{
  "n_head": 5,
  "d_mlp": 640,
  "norm": "layernorm",
  "attn_scale": 0.177,
  "init_out_by_depth": true,
  "lr": 0.00324,
  "lr_head": 0.00553,
  "schedule": "wsd",
  "final_lr_fraction": 0.0,
  "seq_len": 256,
  "doc_mask": true,
  "z_loss": 0.0001,
  "train_tokens": 119600000
}
Each number is 500 + 40 x the weight over its row's rms, rounded and kept within 0 to 999. Layers, rows and columns count from 0. Numbers have three digits each. The size before them is the row's rms in percent of the matrix's.

# layer 5 attention value, 160x160, rms 0.139, rows 6-31, columns 80-159
079:565571530494508519501413471478521531570470504486425541441505500457413548544511522493464542515502503466448506548464494549501495503456456501437505465395513482496517539501518452510465445491489520506452492493441472525510481440469569563450513449
075:506481474437483522568450468514522477441488443587516530628415477498513554458556520588507518511467492555465543556501486476484527513436513502500495453511512503561534470528492485499496484493437480462486471501488451484471440483503522513466483469
081:500528591490479514540494517439559455548441499466505445399565493496539490525437571496487489561436508537608518479540512457525516454581564480503504506493535498513489578475467521409487490534515489480560619464530538480456482538499500561496486490
085:558445512474503551528468493457518483471575509433457529528517448470491483481534536483450505557506502454477465474519555489413518466470507491467552485483497522488470437481458526527521557490494541514537498487493429496559490470472583502528470589
077:446546492562494480435501514517432454428527514447559502536507467521516537492553523497538538568487524480487494475484502525464593478505519475487498564484483500489535511435449602533502571484447534475536458444576540433466524519474469429523477523
082:546453509486435530480467459519532463485482544429488512443546511490449512534510538512475532510503446490520605544458555494493514474499509492466466482433425494511489477486525480592465464427519507452445489514502580561473532522507513557482485507
081:443534478496454580522578514488549497569484432509565465575523485503514487541531461513526459516516456554561459519452504512453451506484503490505572489480490530460507481550465473477498539445467459457479481504445475516522512591454452458515485555
075:398425535564557556552458458533528482544513532463516484463535404471520580525469509467426487533528453525501485538473490467527551493547487520524485458521544520481492572518544440390425496462506535449539462507461510476538486512487511482488538581
077:565477549544509507509503503483503476475518515430520485424468533460534459533476591488462471538539526422519536464575465472483485509476519567477481464541563454481522509544472502527555450556509528469529531482515500517499476598474486443527467418
075:570448563565534513538550527526560460531527502460516560431561446473530468513453404472566549454429513568441558473459481539527489477427545444451468523453446503514488555524470476507475491489471530493419487535532492481551508571470487525508480540
082:504535528515480534526482504473476524448433515527520480558513449572536431519507428545470425501473506486525490533513555481542475484591518539496480493528462443544483483493451510482560533570423486547441492454552509532475514543470545585516517510
080:491503469494415529536504608538599491467468501523433522496560511469453484515606484563487476510491450470530554505522508478490513449518480470602487479505536493466561495488534520436479496381537517497534506545484507488501526559474505536464571480
077:422497440465513532490523452487511513461538525550553486454434469559452469484521460503486474437550440520495500491505505513470412521553453533570514504539479527517515527512420532568532620595469457491404512429521490509451436520519512560490523474
081:513481456563453500480551483495480580492569464521502498422534504506521490539424521476509500540497597458530437469496498472462500506543444458546472476553511547479554483494465612443521560544449502526544485509489507476475489459475570465495571510
083:456516490476460468519547516475501540490430490421487543486487508419509495469455497511512548542482524471551492494578520445549383423506491563426582520543481474505560573471484491497531487487572519520561470484513428553547548477404490525485476497
079:584603545481511482435545560487538484469470572537510500444432491454567578503520476542530462477434501522499486460540525418423501515468469509516499451504482470474456472388532532519431540563474532466464512542487543430511531463515485467446525534
081:433479496543442516423519489527562485476510502488557530481466554454426506460541422501501520529546485517473471512499552527522544467486551528521499513415569480478491445487473531516531524561482444480515514543506484517441482447551493490544517520
079:469506540560514478476462508502540477511531464448479455560491455509477457455467546543475560487471470479514476510503485465561518494506418560461525482487481559533519504433494521430478482468480432443459525539497522433470450433512549538511575524
081:555461484472561548554495525569556500508521552468528501448518504498483564511497537525482513576531513433467465536479500502596509472513494547449550543539501483512555561583550510489422467413521491470553544569522447522522474538510453492526493443
079:477487552575524496515501445463510438504511516503488528495519473526514533516450480514497466410505416473501499442406510431504475583476529514490489404456461498510569519489550523506496490538529454524547506438458494468585465505497447529517476566
079:558488493489517528587503495445479495487469453544500552533504501518509505545490413373496457458515464497451495431535437514561524499460476529530505505473581479511529493519489483497500448448500528480477454476499522466477465524407530544502488522
082:444496511468512490545468514457471535448489565568505522529534532493528503492488516492563440497550496468464535482473510460522537511488437577528478525564532520517441458498584454463529489567487559463522504465468573475469439505479480534423459474
073:486521431574543494463543547443514541475461511546554527510492531460451508454474513542472478520520522489520544496361558460498425537529533495582561478475481501501449509459514581471550512523523496501507455486496520552438455528459488520556491574
077:492500525502510462502464480496544472526549533574497549547486510460478446482517460491541473480506449490481438507476526439465522447501530513435524449527540507489440452490572523540441472446540459595520508439576523456511520594513455554466483530
073:568461435479463532433530444458489506492475525493473451500481472569520466595537545504543513498606483425544478509569504479540425478564395512558453487516509530474502488490537589513531496523527423513455468534503462517463478447442565528516461458
085:489543514569514481477521490504506510514512559528521541435553543464419516523478441385484479471454613490518551519480454458549548451485530517527472539486506525489558551523508524507500626552528475451462502546490505489506517561417454488519479529
# layer 5 attention output (transposed), 160x160, rms 0.124, rows 6-31, columns 80-159
075:481435496461513522528530518485487470407487506489575441531502509565555424475559490461506474576503439511481496447527473544469526454511512453484501530498482537548498504545517527474495570590553523503505473535551535439538509533519457516469395547
075:467446573526489505439481505546491499517516487473503489442581558536526476533510496441530507501561541546516457513556508493533418499531524479498552503473521573472562472468499531532565433527498548550532478502555468444457512436472440523581507525
072:507526482480463442486554512562458456436506482508444582581483446571472467546531508461560424423554490527393510491459479510502492535511394503541477520524465521506510500498511511540532502509456469487503434537557426577480532461487509384415585523
083:475554453493466434448503444528548533477519492504505513479464566482521530559437429495483492497541530520484524504472466552610518518502499515479428505572520536497480554491547437488501449532566519476436484527472520510440492518453471517469468456
076:505522479466507434566472493475515522542504454511465570450459544470469457498474517427441445455476449502515505589459514467538474492472428514555539480492545550435472475467537503481507467494563552505537569548409516519525405519464497463504497479
079:499519522482562506502530532509464518484521455523453556558527558435532484500543416493479483553532507462525402432483431550472556513522487522449531537525572517448549573528500505442522481510502547551463500530512409511507480443458495451548558506
076:541470503510539470467497540528532476457546488504526548477509485565542581435505477500507522453517488457470565501470527535506531465484478542436510575501500492544489526451480540501491444466473492539532525501524506507491535427512509506473498427
071:546602444495537499522494538520503450452537516503450515512470565556530459557500515538525502531469529487539503467499477506509432520450519497452532480504472503512530489472484506607531513521531431524549461548504494538447476519486533504518468410
076:437561494545501421520489514535467502527497482524499516509514475486479520462451437482563543518417489581504510583450558503497492554507456490450483550458412559590456506422571386509474532488482465523544518481484525466485464444537505488488544532
072:455509444497533483480420525497470517470531473470428450558508556527448468551472592480432504603554500501501496533487514455495555587525501540503494479538533505494525481503567555491529524430535453515548533504472531518463511427479460501489490462
080:502488518463486513506512500539481454462527516511465495461531525481412562454586533503537547546515511580524501443482504455419540491428420432479512483507577563481513491511498520494454500483537528478526469524546442466474484471491449512440468469
078:506491497528608434470434474475453490515546499532473517533474489553545512488448530440495531535554475526512485501500568544456505499472540524419538478556498411486483473468501489506472547598486468456491470507508451437545522474533535455533479479
074:538535564507515465541463499501529477521536485509429457472569480461506566508427448419568461516488537465511483451528491438532528440421540482489506464474522520459491415498509529457517429468489559512517480516530566513516612479474523424548429491
080:486486508435549512493484483483558455526424535519467519519501496504458476497546509529525583506524444524474579507447407538516539465476565505512474515496491462492467476505544453518527553465518522471470549470534513522436497585598443521531442581
077:497474446483554582510437458527542515543566524514498506435571471562537467578552492497527506528529507522450480575436535561516570514500440527492482507481506458579452472501437472523471484439447457465453512478534509493461488528553454560524486493
076:439427459586518500534461450545503454511484448442435476550481520527462469467530527508488458540442494449474492528526455515528531539552534390487523591457467534517527454555527439546508521469529505517529502496479491496464490478556514510541506564
081:599433455503482468541489469442451496539559494567483512480537436513519422531524563477521453564463563462473523539496479473511503531447489528489496512493442511497531605523522530447517520495496546580510521534489479470575525529429460479512511479
079:475559506443499541500494447497484510484461500501478541462460434511579507497487442445586471532518570554490480523557514514427473538465561489510475508522518488458458518574584531533553511540515574510539536498543494563527508514493493454529477504
074:468578558484504466502507487446467503533530535473432464572458530521531419527500542477519527465515595543532510453530501563506496514498470492573448453515435487554463502456468449520516462487528498585498446362503525475480469490536494500547496537
076:474557462440450495483546524591459512542518497440546424541530561524437513472512495453538470516556517509496451484524474503471521366522467479520482539552516492437446481487500510494505484497456522524517492541524454546444484551484504513490492431
075:488532488474559477478485505557426490432556512533503449435528478462513453497554490569533471512495552464517530546530539461512508506472511443547586451468491474440444524463475551513494582483539481531510586491511510464532543473560535498486495474
080:537540476539569469456491478539530444538531516514494532397428467480404508505546474515477470523527460548574457499485556496484423476552546388516474511528451481473535516526451531511544543455465470503564471511569446501540512544474504487515516547
072:453436529486501497532454506501565468602493500467519521453533454492524480478516513509534518463464493510511390500614432493533509478493436492488450584596578457517524539482457403473492512489482466470524493524536478448485568462529544479490511441
074:542522435516496524519544515548501474508453506517493469434499513533487617502418525540532536533487544469460546435592524578537466561504437484455473515478487510543522539512444437432548512565470500442522435519447518461557472471489554493518514518
079:547502522482511512497427502445462435546456534552560521505494422492444491440530403529507445533538505493462506567485501490465514428515556540447573515431503510470565474435496431557510469499520496480542524485498533498488577498573450524522550470
081:588479460437469456575475458528567505512475395462386463546441455462569487477526531544552572520515457549470508530529494495423447556486484452462500456535515473504473438460514536510507420479514540457514535522505509544445500416580497531499508459
# layer 5 attention query, 160x160, rms 0.116, rows 32-46, columns 80-159
097:499507480479443516490581566565461489453494482570444523447414534497474437482445520492470412512500576470546539548470578483489459541535501449492422472439442548520498469498516469503539485484470563552585487473484489466495486490532512459491447603
107:481487618486459464565483466522496495518500414474501582523527465442552543473451463456537490559509557539474507421558509570454492485544477552524439499572504480454488503512490405489449484543515504542515477439542487518514484474510527525549535443
108:513461554478478543446470545512612536481511522564523493498568518493457470480531594508414501483527517444499512469578495461502503459511470602542525506469469534472561429493490571546430524519497507464452520507493528469499499506470475522510495505
101:459504494446489489531500468492541533540417551496508523436447477519512415421506441540513499504506453484522524493523407471541572489518427518493518474523539489548475445537444544540483509480462512507533544498498554492468553524486574514478463491
102:456529517508535486457484471489432505538472453547497468516526472442496514491548506519455547437478514446452463455465525471505412396540590571482383488535478509464485511489539582466471519476435499490468539509494530467544414455453495529545511524
100:485492525442462500459436448492515449499546433480482460539511467537489451448503479501497513536578443503495461546444516506520432558453509504589477516513493530402469498514492525519532515438494518534547504477455474520450474493427500495496465527
099:498474548493471477467457460455510510543491502544489448540440478505510538492486545524520524518458581559462507533530552530516417567539502512483470571473520508494477520462535536490526543498543494481454553483491549478615508468525428474481438511
101:508488447486542464441528527481455452518462487592489525519537468563549459486542480512541561553493486447482585427462533448502458482536497522459536503458482515497533559487477449498492482512562496513495482517570520405575597476614584510483518497
108:557520457499469457505513452491494450483523486444480491507389524475484508497502489463470485540442501533455481453559465567483426496465559456463495513490446524472455453531526569469509512515594431454530532431480537497462483522504510501408475456
102:388549518580484535526424499489479546449534530422501495495515537447461488497515483506528476459421541421559473461489511602505456540529514517538499463490425512477509494562490486500513445574503480466456488453536514520463468461496532498480496454
104:457543568494562594411454446537457490541458547478497499507539437495530476518597497419526597460481486528482530525505612482448538470549494459507502573478545553502531479516571428430474511488513460556530499508539510477486509485486489453453512495
110:516565541503533522520522558465472537510470508484485449534493411514468493544537574506512471431519558522616490442486584490551477516522470534533539506421433546534543572431505538482485520471510502495516461495533511493521505481507566512515460495
106:507556487560496532561501561493430590483537447534511441511493447432483581508553439500379473523490462482483538520500463570471568505483480527508538477479516413564499541522541479486522476456571506496511527529533488554526506504560514468450481481
102:516535497435427527518495536458472526533519549491509399499534529527510531540453478552543553516446552596487514482467495534517484565389491527500480579519489507507486522438531486505497487473469507544530491492487486494400495517500509487623502553
096:474479443543502617510568500432472490526514488497495494475479476568523456492524451474564553504507536514500530547519447460422490491488519462470467495495431528470428442496514450549503527515527508477526494496482549564548506427543482465514463511
# layer 5 attention key, 160x160, rms 0.123, rows 32-45, columns 80-159
105:516513501524489524578513447584543499481452471490513498485497520515498473495576552494483491517383526492513576523453543568548474456537468522511499489464416470621485533485456438498505544423473541583491495493461556455480486515475426526463492479
115:438488585495474534449499489552550469559441479452518558486599481536454566403441444532508495525538567517463478509555471486499483480459446493529482540529527460581534522502503493461441433506451510525483533547467516514517479438443547468541521454
115:431382546477525511428498482504585515518494467516493463471516497540539504492516546475434490422526496492504528558517536517553511474481475565472495526495487477543431453402510471541533454523433443520545496397515503451558485514535536482560479456
108:500525496450472563507521489515506456510445471445497499483473519547536469425547502526547507531549443582520510492500409479494447529588441454428454509518554572500506486552456525539550440471526461453482545493511557555459569568562492483539414476
110:463487497515466531511509432433453545509480470506526477490501497515499528445517546474490522447529532516458417428518520488501523432460596490502484449491467512551458533455463500442462513556471528485487504482426533517513501463442470507499451520
109:491577488501484469530437486463538531470526488443441434544470423519445500557475413488540476506562439502430523533437511499564490514453520495528505546544507528487482560476484482457572550513537485570503523543469541552472477514493462472461526518
109:559483479505494479516447498422516455495428523443495450515483468503485487490463560540488539512497583429521519555519550507480425489471568516498430418537528425567454555474465466535506559479479497579468512534514472500579509538572471508527534522
108:496448514508542554457488494446419475473483507542561558468423467492455424411525387498524418483525510511490498504521491462498523486505503506478543497470537539410464522539460486469530549565514534475515483475551467488561555516543508482544506525
111:575497437500423477502581472500554449481458481451496501512439482486506456573515499564507519511453490514568510497502503520486436482467481474492524485560475502493553420463525481516454480525501417427507495481481421531496502513534480514482530434
110:453515489569487480524524493509511564470424546452451512530560485434565563544523468551543475446420476484572543422475439555538513503481505466527509473464460527496522516462451527477453466525549482481500510490494495485514451471471547471510502454
108:516524586528466488521443458499528521563449531530527493516519489563498425505576532475566571539447472529447452523562501467463558508443621508522420485476499503548483507521495515531511602460482485584526542504520490535521545467561487517509509560
120:521562498507509523496482490513471515481462445455458567489468416498437389557501538508523506461535579525562486441535552487530526502517515553585599492480502515479487536528469543459549460502574578596522491469536471455543436479497490481501443515
115:474545468438517457444516451483477540476538481508516469472484497450498516555517554510471505530465496502482450464537492510501485515495431534584493483497508429441494518521521460459478579499481484532469476526559509505508579476501510536426497402
117:430519526467464495504458492444533520563517514468508487560548573504458600492481516491518460439455599571530543522481461457574455474441522510562476468482485534457472453486550427475504451547528499528514468569464505479478475533480528536550466536